Weights of a small transformer language model.
Size: width 192, 3 heads of 64, MLP 1152 tanh GELU, vocabulary 32000, 15.7M parameters.
Each number is 128 + 24 x the weight over the matrix's rms, rounded and kept within 0 to 255. Layers, rows and columns count from 0.

# layer 3 MLP up, 1152x192, rms 0.0789, rows 448-483, columns 0-95
[[140 123 123 132 120 131 128 123 125 132 125 130 131 127 130 143 124 129 129 131 126 134 128 123 134 133 128 134 126 119 134 132 123 125 125 124 132 134 132 135 120 134 126 133 127 118 114 131 132 130 129 129 131 122 119 122 134 128 131 133 129 123 131 120 127 134 129 131 130 130 126 136 124 122 130 131 119 127 123 132 123 130 134 128 125 131 120 126 134 134 122 126 123 129 123 130]
 [147 182 104  91  61  92 103  82 170 147  84  47 167 188 152 155 166 149  91 121 137 140 119 143  87 163  38 145 143 144 117 129 142 109 151 140 130 185 111 136  93 209 123 108 148 108 132  82 113 128 152 118 125  86  94  69 152 155 102 104  72 132 141  94 189 138 103  78 200 104 110 128 154 163 127 172 138 137 120 115 123  98 146 132 183 139 100 112 154 148 171 179 136 152  82 170]
 [117 126 137 119 130 129 129 109 138 111 117 146 122 128 148 122 124 116 138 123 134 130 147 132 122 122 134 131 116 128 111 130 119 126 141 128 136 139 131 130 114 140 127 127 129 126 136 116 113 121 126 129 119 113 137 124 135 135 116 120 119 131 126 126 129 133 132 126 132 123 131 133 131 130 133 128 130 133 124 127 129 135 132 121 128 140 137 133 122 140 123 140 127 127 125 134]
 [132 127 123 129 129 131 133 135 127 144 122 132 135 134 124 123 127 131 131 130 130 135 131 126 123 135 126 132 122 128 130 128 123 126 137 123 128 128 134 132 118 134 133 139 134 127 124 125 131 123 130 134 124 125 119 124 135 132 121 134 128 120 123 129 127 132 125 122 127 135 119 131 114 132 130 128 123 121 135 126 124 128 124 128 127 136 126 124 127 129 128 129 125 123 125 130]
 [ 85  99 138 127 141  94 155 118 137 115 148 127 126 147 129 128 113 130 154 119 135 137 140 137 117 121 110 128 130  96 115 167 113 138 125 138 137 122 142  95 130 124 130 136 177 140 116 120 139 163 113 150 137 103 108 126 130 127 118 127 112 117 127 128 135 118 139 125 149 150 132 123  96 147 122 145 135 132 160 126 143 146 156 130 150 128 129 113  84 126 120 133 127 117 132 114]
 [207 114 134  79 155 148 116  58 124 136 177 115 137 118 105 135 129 109 161 122 139 152 171 114 101 140 103 189  98 139 111 150 189 185 115 160 158 130 106 104  75 117  86 135 108  89 102  92 129 135 151 170 140  88 104 109 118 142 118 175 138 161 166  96 118  73 147 118 136 127 150 115 145 108 151  68  92 121 145 110 119 154  81 156 141 172  83 172  97 134 139 144 125 129 135 138]
 [131 132 129 137 128 128 125 134 125 135 131 131 134 127 123 125 120 125 131 125 133 133 137 132 124 116 119 130 122 130 129 129 118 127 134 129 129 120 126 134 131 126 114 122 135 130 120 133 127 126 120 128 119 134 122 133 129 125 137 135 134 131 128 133 127 119 120 127 125 139 126 127 127 139 123 112 127 129 136 122 130 131 131 134 132 124 128 126 131 127 133 130 135 124 133 126]
 [110  96 152 117 108  96 132 115 143 130  96 132 132 127 133 115 147  99 133 154 114 147 105 121 119 125 134 157 130 152 112 127 127 139 149 128 135 120 118 111 108 176 117 136 153 108 121 110 118 130 145 136 116 145 109 129 139 142 107 140 140 146 160 130 144 128 136 127 160 115 125 145 130 110 126 150 130 136  95 131 121 135 153 141 140 127 123 119 141 120 104 130 122 106 138 103]
 [ 56 149 111 119 122 118 169 146 143 136 130 125 139 164 123  86 117 121 124  86 183  99 125 122 109 122 137 145  94  83 128 118 159 136  79 144 122 161 131  90 139 116 131 140 124 110 124 131 140 116  93 157 123 156 124 119 102 139  94 170 127  97 124 118 188 112 132 131 135 138 171 172 109 105 182 161 120 136 119 139 109 134 167 143 152 113 118 124 144 146 155 167 142  98  90 130]
 [125 131 123 131 124 133 127 139 136 120 135 133 118 119 123 137 123 119 129 128 125 132 129 133 133 131 126 122 133 132 132 134 126 129 128 132 132 122 124 123 135 126 124 119 131 133 127 130 127 130 125 131 126 131 126 133 127 131 133 119 133 135 129 126 131 128 127 129 128 123 132 125 128 133 123 120 139 131 129 125 134 125 128 122 130 122 120 121 131 129 128 130 124 124 130 130]
 [121 125 135 126 133 120 125 130 132 131 135 131 123 131 126 117 126 125 129 121 125 126 131 130 125 122 131 127 128 133 123 123 127 127 130 136 128 126 124 123 127 124 125 131 125 133 126 122 134 127 132 127 127 124 127 128 130 122 126 126 129 117 121 135 126 128 124 123 131 124 122 130 138 138 126 132 129 133 130 126 127 125 132 117 126 129 137 135 127 121 128 136 143 128 128 123]
 [140 109 111 174 111 124 180 140 150 184 167 114  84 136 126 167  82 109 174 119 166 119 128 133  89 149 129 170 142 142 119 120 149 116 126 182  99  91 112  87 138 119 105  92 103 129 169 120 155  96 145 126 149 145 137  78  68 150  82 139 106 173 193 108 105 107 234  91 150 163 127 159 109 126  94 154 134 147  79 183  97 190  72 202  99 121  87 133 115 162 143 113 169 182 141  98]
 [149 102 200 111 108 106 170 192 171 126  87 128 159 138 148  99 120 102 195 116 182 159 103 128 148  79 124 162 163  49 150 157 180 142  99 148 114 176 118 128 101 149 170 111 196 119 141 153 119 170 129 112 113  68 149 145 111 161  98 125 104  97  76 159 146 123 109  96 116  49 131 107 148 137 209 195 146 126 137 131 133 163 132 185 163 160 101 148 126 128 131 134 128 148 125 157]
 [ 93 212 135 109  70 149 103 157 127 139 118 129 168 153 113 132  77 113 103 129 128 157 105 125 128 114 105 125 113 158  89 115 125 108 156 139 151 203 167 148 127 208 159 124 141 114 143 125 144 157 106 144 123 102  92 155 120 108 106 141  89 155 123 140 154 153 136 106 139  84 133 112 163 118 127 109 124 115 131 160 128 132 157 103 144 182 121 148 163 149 143 164 157  81 149 169]
 [134 131 131 127 128 125 132 125 126 112 127 128 125 130 127 127 133 129 135 127 124 134 126 134 131 126 126 136 128 124 124 132 129 128 127 120 125 125 126 138 129 131 125 121 128 131 127 127 133 133 127 130 125 122 132 132 128 126 115 125 126 125 128 123 128 120 127 128 135 129 131 131 129 130 133 132 129 132 129 126 134 132 129 126 120 138 126 125 129 135 124 133 128 129 127 131]
 [132 188 120 119  94 122 137  97 141 128 128 125 145 148 126 171 109 123 105 134 135 157 104 131  78 142 177 110  91 127 105 130  98 143 176 133 154 211 143 142 174 174 151 124 150 123 145 115 110 215 133 132 126 136  95 144 143 104 104 125  97 120 118 121 101 151 170  87 168 106 142 134 127 157  91 108 134 123 148 131 141 136 130 118 158 134 117 110  79 140 137 150 131 119 151  98]
 [202  82 158  64 150 110 164  95 144 215 142  74 134 126 170 188 143 128 131 114 182 226 138 111  96 153 113 116  80  76  94 194 144 107 193 157 151 171  92 103 137 163 114  63 165 113 155  57 157 159 165 162 111  76  62  74 127 154  74 143 132 151 134 110 152  88 237  85 151 112 117 142 101 100 139 130 144 170 134 148 123 156 119 130 121 179 140 138  93 174 101 108 159 131 119 137]
 [128  81 137  90 138  67 150 183 144 136 172 130  95 109 175  91  81 140 143 129 115 171 143 126 151 111 129 160  79  63 154 150 163 128 118 120 143 116  95 142 164 151 140 129 135 123 147 121 102 183 161 122 139 108 134  91 153 188 112 134 127 178  93 121 125  32 198  92 147 113 211 152 151 124 164 175 124 132 169 135 107 142 149 130  79 149  75 115 129 147 171 149 150 130 132 128]
 [131 117 137 125 140 128 129 128 121 134 132 125 125 127 136 139 131 130 128 134 129 139 133 141 127 127 133 131 127 112 117 137 123 131 124 131 124 137 135 130 127 141 126 131 127 142 122 129 128 135 135 126 125 133 137 128 130 120 127 138 133 123 128 115 133 121 131 134 122 132 127 123 126 125 132 128 138 126 129 124 147 134 129 134 128 133 130 122 124 133 133 113 127 120 126 125]
 [139  90  99 144 145 136 176 146 119 132 114 128 172 114 179 126 111 103 186 115 133 169 131 131 150 138 120 186  83 122  96 130 142 160 169 152 131 145 105  84  65 124 150  96 155 114 143 124 162 111 121 106 134 148 150 102 119 129 144 135 120 148 125 172 180 165 167 116 187 196 128 112  77 151 142 112 138 145 141 168  84 188  89  74 119 103  91 185 106 155 139 138  95 102 107 132]
 [131 125 140 124 119 132 130 131 129 140 128 127 127 135 131 131 128 130 129 129 129 125 132 130 128 121 131 133 130 121 128 130 125 132 130 126 125 130 129 135 120 130 128 137 130 125 120 133 132 131 135 136 118 126 126 131 132 130 135 133 130 137 127 122 126 132 124 132 133 121 126 138 126 133 127 132 140 131 128 132 126 134 122 129 123 124 124 128 125 130 133 124 134 123 124 136]
 [117  94 158 116 109 123 122 119 117 132  85 127 125 138 104 124 135 126  90 148 122 118 108 121 126 108 144 154 160 105 145 126 161 130 104 131 123 134 109 130 136 120 133 135 109 143 114 127  98 137 122 129 116  96 129 143 144 156 118 110 129 131 123 133 153 122 122 113 128 146 154 149 131 122 145 164 147 128 104 131 133 120 160 127 137 123 149  64 144 130 149 136 107 135 114 139]
 [144 124 128 133 130 134 125 126 132 125 120 134 122 138 133 132 133 139 126 131 122 129 131 126 133 130 130 132 136 119 126 114 133 133 127 122 130 127 119 136 120 131 122 131 136 116 124 135 134 130 127 134 127 123 123 123 132 127 119 139 132 125 127 129 124 120 135 131 131 136 122 145 131 125 123 140 124 131 128 134 131 124 141 127 132 130 126 126 131 134 126 133 133 137 117 128]
 [ 93 174 120  93  46 112 136 126 208 129  36  99  87 136 183  62 100 156 136 112 144 151  78 137  61 141  91 166 172 118 143 151 171 135 166 180 147 168 134 112  88 207 110 125 191 115 154 102 167 180  65 113 113 103 130 109 115 138 106 155  13 176 133 178 164 197 132 107 172 145 117 148  87 183 102  98 160 136  95 162 128 141 161  60 127 122 152 104 162 153 124 179 130 122 162  84]
 [138 192 112 133 133 157 151 137 133 131  88  88 168 109 179 143 160  94  90 134 132 178  93 124 113 173  90  92 104  86  98 146 141  89 169 150  90 164 121 121 175 158 180 117 140 100 122 100 127 189 142 123 108  85 131 118 122 133 104 130  82  86 125 174 182 120 115 115 144 113  80 125 119 114 151 133 151  95 143 126 120 158  98 139 171 116 117 172 102 122 107 125 158 131 132 195]
 [141 158 122 134  79 137 132 141 103 139 123  67 125 147 116 125 142 136 122  84 139 111 100 136  73 116 117 110 131 162  77 136 171  77  85 142 174 131 152 126 142 117 177 123 187 111 119 118  83 130 101 119  94  98 154 159 173  45 125 109 119  91 100 145 166 151 120 134 137 138 137 150 156 134  86 143 126 114 147 111 142 110 143  88 149 127 141  81 120 118 159 112  93 126 159 158]
 [133 131 132 124 114 124 125 111 128 121 124 125 124 125 131 128 133 126 133 129 131 127 132 123 130 133 131 129 130 117 126 119 119 122 131 129 140 137 128 129 120 127 123 133 130 119 129 124 129 127 126 128 132 124 139 123 128 131 120 125 128 136 125 119 127 133 131 126 130 126 122 134 123 121 129 135 136 130 127 133 120 130 127 127 128 129 123 127 132 135 130 128 128 133 131 127]
 [131 128 196 141 129 138 102 108 125 136 136 127 108 143 108  96 141 115 145 154 121 142 103 125 117 157 126 124 109 125 122 117 150 131 136 104 117 108 122 132 106 103 139 126 136 143 104 116 121 120 135 114 112 117 129 132 123 162 100 128 136 120  95 131 110 201 136 128 126 154 149 133 162  69 142 129 119 136 134 144 128 144  89 121 136 112 145 146 116 123  88 136 149 145 106 120]
 [137 147 118 121 181 104  97 141 145 132  65 140 116 134 136 114 101 172 125 152 141 150 124 119 149 127 137 142 159 121 128 148 124 169 151 103 143  95 118 122 120 141 135 128 143 122 137 117  81 144 117 143 136  64 192 127 127 154 104 126 118 152 113 121 165 158 105 101 128 128 116 108  84 116 126 161 187 115 119 134 131 127 137 141 166 184 114 153 143 127 118 108 151 145 122 126]
 [131 126 128 133 127 126 124 128 130 125 132 139 124 124 127 128 129 124 131 124 134 135 130 134 130 120 122 127 134 130 122 138 125 122 133 129 122 126 122 131 133 129 122 122 136 126 127 134 129 131 121 125 123 131 119 130 131 128 132 131 129 131 128 134 129 123 139 131 129 129 132 127 133 134 126 120 128 127 133 128 137 126 125 126 141 130 137 126 130 133 127 127 121 130 132 131]
 [125 130 130 123 133 127 123 119 125 133 121 123 132 131 125 117 135 136 125 135 132 125 131 127 121 130 129 128 125 127 131 128 121 130 130 127 125 130 133 127 126 125 132 137 133 123 126 128 127 128 129 127 127 128 135 126 125 129 130 126 128 128 121 119 131 126 133 120 127 139 123 123 120 124 129 130 128 127 133 128 127 121 124 134 127 121 119 130 117 139 129 128 129 128 120 120]
 [117 127 130 118 126 130 130 125 130 123 125 129 130 131 132 123 134 125 128 132 128 132 119 116 126 135 129 124 122 135 129 115 129 132 125 129 130 134 131 129 134 119 135 131 129 128 131 118 126 124 128 129 140 123 137 115 130 136 132 118 120 123 124 125 127 138 128 121 126 135 131 132 127 131 128 137 126 126 119 133 115 127 130 126 127 126 117 133 127 130 130 137 128 137 128 131]
 [110 168 101 152 131  94 127 159 146 138  74  91  96 157 185 141 115 123  94 123 103 171 136 133 107 105 128 118 136 132  35 185 102  97 161 125 101 131 147 157 174 190 135 115 185 116 156 118 120 168 131 141 120 144 129  94 129 140 124 119  80 125 133  77 136 119 175 114 192 134  98 142  90 144 136 144 171 140 126 137 102 134 233 146 130 179 158 127 137 168 170 115 142  82 167 166]
 [113 127 112 107  92 127 102 120 149 126 115 121  89 180 129  76 127 139 116  83 136 108  99 127  85 114 111 106 186 102 160 141 115  96  87 113 105 185 171 156 155 181 109 127  81 115 172  82 137 153 109  94 118 136  98 102 153 161 110 151 135 155 106 119 116 112 163 103 183 130 148 144 163 143 174 150 146 143 109 150 142 152 199 157  99 148 132  58 160 165 111 164 142 148 117 106]
 [135 128 132 131 127 129 128 127 126 129 116 125 128 128 124 130 125 138 133 131 129 126 132 125 138 118 122 129 129 123 125 126 120 124 130 118 136 133 124 136 131 131 121 127 136 123 121 139 130 131 117 125 132 127 131 130 132 135 131 142 130 125 131 127 134 127 136 134 130 127 128 138 132 125 127 129 125 128 124 129 138 133 118 132 134 116 130 120 127 128 126 121 126 129 120 128]
 [133 136 154 134 130 110 120 135 131 128 176 114  99 137 135 146 139 112 193  83 159 166 128 120  87 144 125 141  85 133 136 122 124 101  85 133 119 135 105 124 104 165 129 124 106 102  96  90  72 130 175 105 123 138 128 129 121 128 120 123 142 165  89 131 108 150 151 118 149 170 169 198 170  93 153 135 110 113 131 119 133 135 128 135 116  93 142 135  74 137 108 131 126 183 126 110]]
# layer 3 MLP down (transposed), 1152x192, rms 0.048, rows 448-483, columns 0-95
[[125 126 129 124 127 130 131 129 130 126 128 126 128 127 127 127 126 125 124 128 130 130 129 129 126 127 127 127 130 128 127 129 130 130 129 131 128 126 129 125 129 124 129 126 129 128 128 128 128 127 128 129 128 125 126 128 128 128 127 128 126 129 124 129 128 124 128 129 127 130 129 128 126 125 127 129 130 125 131 130 129 128 130 130 129 127 128 132 125 129 128 129 126 128 127 129]
 [179 130 116 134  83 146 168 103 149 161 129  40 185 103  98 154 150 112 150 120  57 138 157 179 145 143  89  83 103  90 151 106 146 109  63 159 131 141  83 135 127 110  96 180 164 116 148 124 147 131 163 103 131 179  50 115  91  99  99  63 152 118 178 116 166 157  98 122 135 127  53  69 114 147  78 124  88 161 129 183 155  78  34  71 138  75 144 168  99 171  80 131  68  94  99 139]
 [133 129 128 128 137 129 125 135 124 144 124 110 130 116 123 131 127 133 116 131 125 118 130 128 120 132 126 123 137 123 132 117 128 130 118 114 119 126 136 136 138 126 126 123 122 124 136 136 138 121 120 127 132 127 126 139 126 123 142 135 136 128 126 124 122 127 125 130 128 126 129 124 127 120 125 127 123 130 125 117 128 124 133 128 128 117 122 117 122 117 121 127 120 124 117 119]
 [126 125 129 128 127 128 129 129 128 126 131 127 131 125 126 129 131 128 131 129 132 132 131 129 127 128 127 127 130 130 128 130 129 128 131 134 128 129 126 130 131 127 132 123 129 128 123 130 132 128 129 130 129 129 130 130 128 128 128 126 130 129 126 130 125 126 125 131 128 129 130 126 128 130 130 129 129 129 131 130 129 128 128 129 125 131 131 130 128 130 128 126 127 129 128 129]
 [126 148 103 123 109 128 123 146 134 155 105 109 120 115 123 138 134 133 120 103 140 112 138 114 110 136 129 129 145 136 100  76 148 124 107 116 122 119 157 123 160 157 106  77 132 125 136 118 131 119 107 116 132 113 102 152 144 126 133 113 125 130 130 138 122 139 114 118 128 116 112 109 131 133 122 125 105 135 128 112 102 108  93 110 161 129 140 137 135 129 113 134 115 119 133 126]
 [ 90 157 128 139 107 137 128 123 130 139  67 117 103 143 167 130 123 145 154 103 118 163 111 105 138 142 146 129  92 152 165 116 112  87 143 102 140 121 149 114  97 143 155 133 150 119 167  87 149  60  97 112 124 134 119 133  98 105 117 151 117 189 142  82  79 148 129 141 130 100 114 102 149  82 144 110 145 124  94 131 131 116 133 175 136 135 145 153 138 124 157 143 148 155 134  83]
 [133 126 126 124 129 128 131 125 130 122 130 129 130 131 129 133 131 126 133 129 130 134 131 128 131 129 127 130 127 130 129 129 124 128 131 132 130 123 129 126 132 125 130 128 132 125 123 128 130 127 125 130 127 127 131 129 131 127 126 126 129 129 130 128 126 129 132 122 127 128 130 130 126 133 133 132 130 127 126 130 128 130 131 124 125 132 126 127 126 134 130 128 131 133 127 130]
 [134 145 140 144 126 137 136 128 136 156 119 119 116 115 141 133 132 143 141 129 128 118 153 132 129 127 126 116 135 108 140 132 123 116 129 132 121 121  96 124 134 125 126  79 127 136 122 124 142 128 147 127 138 137 109 108 128 150 124 115  89 161 121 136 125 119 112 114 116 135 141 137 145 135 143 112 112 137 122 128 127 112 128 136 122 119 153 132 116 109 108 140  97 126 123 124]
 [113 112 118 104  88 113 119 125 140 153 135 126 124 119 101 177 103 108 152 122 122 125 168 132 122 123 113 137 156  95 137  95 117 184 156 115 120 126 107  97  97 117  89  74 151 134 120 112 129 131 108 114 145 109 109 131 138 135 140 115 101 132 115 125 120 139 107 126 102 158 138 119 136 132 145 103 115 165 107 113 159 156 118 126 168 127 111 112 115  89 100 123 100 133 140 167]
 [129 132 131 125 132 131 129 127 130 126 130 127 130 132 128 129 127 128 129 127 128 128 128 127 128 129 128 131 129 129 129 125 126 128 129 127 128 128 128 128 127 131 125 133 123 130 128 129 128 128 127 129 129 128 128 128 128 128 129 126 128 125 132 130 128 132 131 129 126 131 130 130 128 128 128 126 127 130 127 128 129 129 131 129 129 128 126 125 126 127 128 127 130 130 129 128]
 [128 129 125 134 129 126 126 128 124 131 126 129 128 127 128 129 131 131 129 127 125 124 128 127 129 126 124 126 126 130 128 124 130 125 123 127 126 130 129 130 125 130 125 128 129 128 133 125 126 130 127 127 127 129 132 129 129 127 128 127 128 125 133 127 127 126 126 127 129 127 127 127 130 128 127 127 125 129 123 124 129 132 124 125 127 130 128 125 128 124 126 130 127 127 127 128]
 [ 46 153 138 122 157 156  91 113 139 145  95 155  41 214  78 132  57 132  96 139  96 129  80 135 108 172  74 140 124 136 117 165 175 106 150  50 131  96 110 145 151  99 139 139 102 111  30 105  63 149 102 135 170  93 120  92 206 132 196 172 145 123 115 191  83 118  99 129 169 148 173 156 135 147  96  76  91 116 123  71 135 158 168  87 158 173 118 148 105 166 124  91 156  82 141 181]
 [ 64 177 165 121  95 152 123 184 186 137 136 136 161 123 122  77 137  83 107 119 164 120 119 129 167  99 157 103 126 168 131 123 114 197 119 107 144 129  91 129 101  92 146  97 160  67  98  95 127 103 124 144 127 135 114 145 139 168 125 136 136 132 133 104 137  97 200 129 167 116  94  82 135 186 111 116 115 166 149 113 112  68  65 148 123 150 160 135 163 150 209 129 154  61 143  85]
 [189 143 119 146 154 104  37 138 111 152  83  94 181  89 112 158 110 181  79 147 140 132 171 129  32  88  67 149 171 141 120 139 135 138 147 100  96 200 129 141 143 209 169 140 130 151 188 126 124 131  97 146 146  84 135 151 111 126 144 129  77 137 148 136 125 166  76 137  89 145 107  42 155 155  83 140 141  66 138 153 132 109 154  98 140 130  81  87 107 103 154 131 107 119 187 123]
 [129 130 126 128 128 129 129 129 127 129 125 126 127 129 126 129 125 129 127 129 127 127 124 127 127 129 128 125 126 130 130 125 127 131 126 127 128 125 131 127 126 131 125 128 124 128 129 131 128 128 129 128 126 129 126 126 128 131 129 128 128 127 124 127 127 128 129 131 128 126 126 127 130 128 127 129 128 126 129 130 128 128 128 132 126 127 130 129 129 125 126 131 127 128 130 127]
 [134  94 187 125 152 173 156 126 141 132 149  78 128 158 161 104 137 157 115 132 113 133 104 137 148 133 158 126 106 129 129 139 103 108 131  99 139 127 145  87 105 133 168 136  84 134 147 143 169 133 143 132 125 134 125 130  79 157 108 161 108 188  96 112 146 126  80 117  91 108 164 144 129 169 164 151 135  90 110 111 130 120 104 162  78 124 110 128 114 143 143 117 140 137 115 126]
 [ 60  77 173 134 193 106 110 169  67 116 131 180 132 147  70  98 164 123  87 136  43 207  95 123 113 209 113 157 109 109 161 127 158 174 102  98 174 124 151 103 114  76 203 130 146  93  91 210 123 127  98 135 133 121  68 118 112  86 188 127 130 139  96 176 151 117 113 105 116 113 175  81 130 102 117 144 142  58 142 141 131  86 123 110 191  61 142 117 202 106 107 145 151 179 143 147]
 [121 164 137 164 133 127 110 102 100 152 108 129 117 107 119 101 157 127  97 110 155 171 153 131 107 130  98  67 174  94 119 143  75  98  86 113 149 131 163 125  93 128  95 142 161 144 118 117 151  95 117 147 113 145  62 110 128 131 134 109 135  88 157 135 139 134 102  90 156 111  78  93 118 164 116 101 126 112 155 141 140  99 148 116 157 105  83 202 120  98 165 130 137 146 140 100]
 [126 129 126 125 122 130 128 131 131 128 125 131 129 129 122 129 127 125 131 128 129 133 123 118 126 132 124 123 135 129 131 125 130 133 129 131 128 130 135 129 128 129 129 125 127 125 135 130 130 122 127 134 128 125 121 128 130 130 132 131 126 132 127 130 129 133 128 128 127 134 129 128 132 131 129 131 130 130 128 129 124 123 134 131 127 124 129 130 131 127 129 135 124 124 127 133]
 [147 165 117 100 101 157  47 128 163 143 109 120  92 111 110 120 155  97 122 116 137 134 104 118 154 148 135 128 145 137 197 144 145 161  57 163 131  90 124 123 133 112  92  98 112 112 138 135  93  51 123 126 153 139 100 120 141 194  74 201 122 178 124 128  76 148  83 133 104  79 119 125  94  79 174 184 142 113 133 161 129 117 123 158 106 110 122 133 114 146  84 167 130 148 126  58]
 [126 128 128 128 125 128 129 128 128 129 126 128 128 127 125 131 131 128 128 127 130 130 127 128 128 127 126 126 129 127 128 127 129 130 126 129 126 127 130 128 126 128 129 124 130 130 131 128 130 129 127 128 126 127 126 126 129 127 130 127 130 129 129 127 129 128 128 131 130 127 128 125 127 125 127 128 128 129 129 127 131 127 126 131 126 128 127 129 131 126 127 129 127 125 126 129]
 [144 143 127 147 158 123 142 136 125 125 134 125 137 119 126 105 107 103 162 114 135 146 131 129 141 152 133 110 131 129 102 120 115 139 156 107 153 126 123  94 126 134 129 122 121 116 108 113 164 108 142 130 132 134 122 119 123 137 154 153 127 125 122 136  97 131 160 124 135 127 114 128 119 134 119  98 138 131 111 122 116 141 113 139 118 131 140 172 120 133 135 127 145 130 126 124]
 [128 130 128 127 127 127 128 130 128 131 126 128 128 125 126 129 129 128 128 130 129 127 127 129 127 126 126 129 130 131 128 129 128 128 128 130 127 126 128 131 129 128 123 128 129 130 128 129 126 130 127 127 127 129 129 132 131 128 130 127 127 127 132 126 129 132 126 127 132 128 127 126 129 127 126 129 129 125 131 127 129 130 127 130 127 130 122 130 128 127 128 125 128 128 130 128]
 [156 192 117 136 118 121 161 105 180 180 109 118  67 139 103  45  83 147 141  61 142 100  86 132  82 158 126 134 148 142 103 145 136  80 119 165 105  99 114 177 102 131 122 115 107 142  61 136 166 165 135  45 124 104 137  95 177 169 145 112 131 186  70 116 131 126 174 137 146 187 151 139 153 101 142 105 144 222 168 197  98 112 170 126 109 109 161 174  94 166  74 103 115 128 176 108]
 [ 92 165 129 138 165 141  79 138 161 162 133  59 136 160 151 121 121 143 190 111 102  91 120 129 210  83 144  97 102 150 141  84 200 124 135 102  82 173 158 120 144 121 156 152 120  57 141 129 162 156 153  67 130 184 101 109 174 100  95 155  98  87 119 141  94 171 166 155 131  73 104 221  97  77 165 124 109 187 193 100 141  61  65  94 195 128 155 157 150 148 151 125 138  91 124 142]
 [106 176 102 121 111 188 142 140 106 141 186 123 162  67  93 132 109 129 119 136 108 145 157 126 112 104  42 109 126 164 141 189 163 109  99 178 158 145 128 190 121 159 173 178  97 149 153 134 168 163 137 134 145  62 122 103 116 130  84  75  77 146 179 104  83 145 100 146 117 141 180 109 128 160 135 158 164 145 147  85 140  49 155 144  48 128  58 131 168 142 138 177 134  81 122 139]
 [126 129 130 126 127 128 129 130 128 132 126 126 129 126 124 127 128 128 128 129 128 128 128 129 128 129 126 127 129 129 129 125 128 130 128 126 129 126 126 129 128 127 126 125 127 129 129 127 128 129 127 126 128 129 125 129 128 131 128 129 127 128 129 132 126 125 129 130 126 126 129 127 132 125 126 126 127 127 128 125 130 128 125 130 124 130 124 127 127 128 126 129 124 128 128 127]
 [131 133  79 111 143 123 147 153 130 122 105 120 135 106 142 128 128 117 114 127 135 114 152 130 141 122 138 114 126 136 109 147 118 134 116 130 127 123 124 113 133 167 111 124 131  96 141 108 130 142 120 110 131 188 116 153 111 122 135 145 155 129 146 136 131 104 143 119  96 100 130 120 103 168  95 113 110 136 130 114 143 103 138 125 130 130 124 108 176 127 140 131  91  90 141 169]
 [180 114 159 153 168 169 147  82 165 107 133 148 115 172 111 187 110 121 184  84 194 101 125 135 168 117 102 122  52 159 131 103  81 169 122 158 118 136 112 146 127  95 149 147 128 100 147 134 160 177 128 126 137 139  76 155  98 164 197  64 192 159 116 116  54 141 155 163 118 131 137 120 150 157  93 133 110 132  75 135 127 138 100 115  97   8 108  86 131 142 126 110  99 114 139 121]
 [132 129 126 127 132 127 130 127 128 129 128 128 128 130 130 128 130 129 132 127 128 128 127 127 130 127 127 130 128 131 130 130 127 127 128 128 129 126 129 130 127 127 126 130 127 127 127 129 127 126 126 127 125 128 128 129 129 129 128 126 130 129 131 129 127 131 128 127 126 129 129 130 128 130 127 128 126 127 127 131 127 129 131 129 127 129 123 126 128 128 127 128 129 129 127 126]
 [128 127 125 129 126 127 130 129 127 133 127 132 131 123 128 130 129 132 131 127 128 128 129 127 129 128 128 125 129 128 130 126 130 130 128 129 130 129 129 130 126 126 130 126 130 127 128 131 126 129 128 128 129 129 128 130 130 130 130 130 128 129 129 127 129 129 125 127 130 128 128 127 130 129 126 126 128 129 129 128 126 127 124 129 126 127 128 128 130 129 128 131 127 126 129 128]
 [125 129 132 128 128 128 128 127 127 128 129 128 128 123 128 123 128 131 126 127 128 125 131 133 125 127 130 128 128 127 128 125 129 128 128 125 128 131 127 130 128 124 127 126 129 129 129 124 127 129 126 124 129 128 130 131 127 122 126 133 126 128 128 130 127 125 129 128 127 128 129 126 130 121 126 127 129 127 128 124 129 123 123 129 128 128 128 126 126 129 126 127 123 128 130 127]
 [189  59 145 106 127 101  70 134 106  88 148 157  85 105 124  90 152 122 139 181 127 162 129 141 157 135 128 112 144 150 152 110 108 140  56 137 173  95 142  86  49 183 121  83  71 109 180  50 148  63 126  76 129 165 103 163 120 108  91 108 124 196 150 128 125 109 139 120 115 135 170  96 155 106  87 183 118  83 137 143  99  72  92 151 118 115 120 204  88 138 167 156 147  97 142  16]
 [118 112 140 166 134 146 124 111 116 138 163  56 153 102 128 123 166 112 122 120 127 152 138 117 138 110 134 132 130 121 115 110  96  93 124 160 144 146 138 138 134  93 148 136  80 127 122 147 124 126 134 138 134 141  99 104 143 120 216 126 124 146 113 148  80 150 119 147 114 109 121 119 123 126  93 122 101 108 125 118 131 151 114 139 104 123 120 145  86 127 131 116 123 132 127 114]
 [127 125 127 125 126 125 130 127 129 132 127 132 130 130 130 129 131 128 127 128 130 130 128 129 129 126 123 131 128 132 128 131 128 128 127 130 129 124 127 130 130 126 128 129 130 129 129 131 126 128 127 127 126 128 125 129 132 128 127 126 128 128 131 129 127 130 125 131 128 127 129 129 128 129 128 130 127 128 132 129 130 130 129 126 127 129 123 130 128 129 126 129 130 126 123 128]
 [132  85 130 167 134 125 126 151 110 157 131 100 111 125 112 117 136 117 118 159 107 119 137 136 165 142 117 150 131 134 137 115 151 140 118 144 102 141 144 112 133  99 135 136 142 129 122 114 160 156 124 155 114 153 116 116 140 116 126 132 135 103 166 118 141 134  97 129 140 140 155 152 109 104 130 120 122 133 104 128 122 102 106 150 100 133 145  89 116 158 126 135 113 129 114 110]]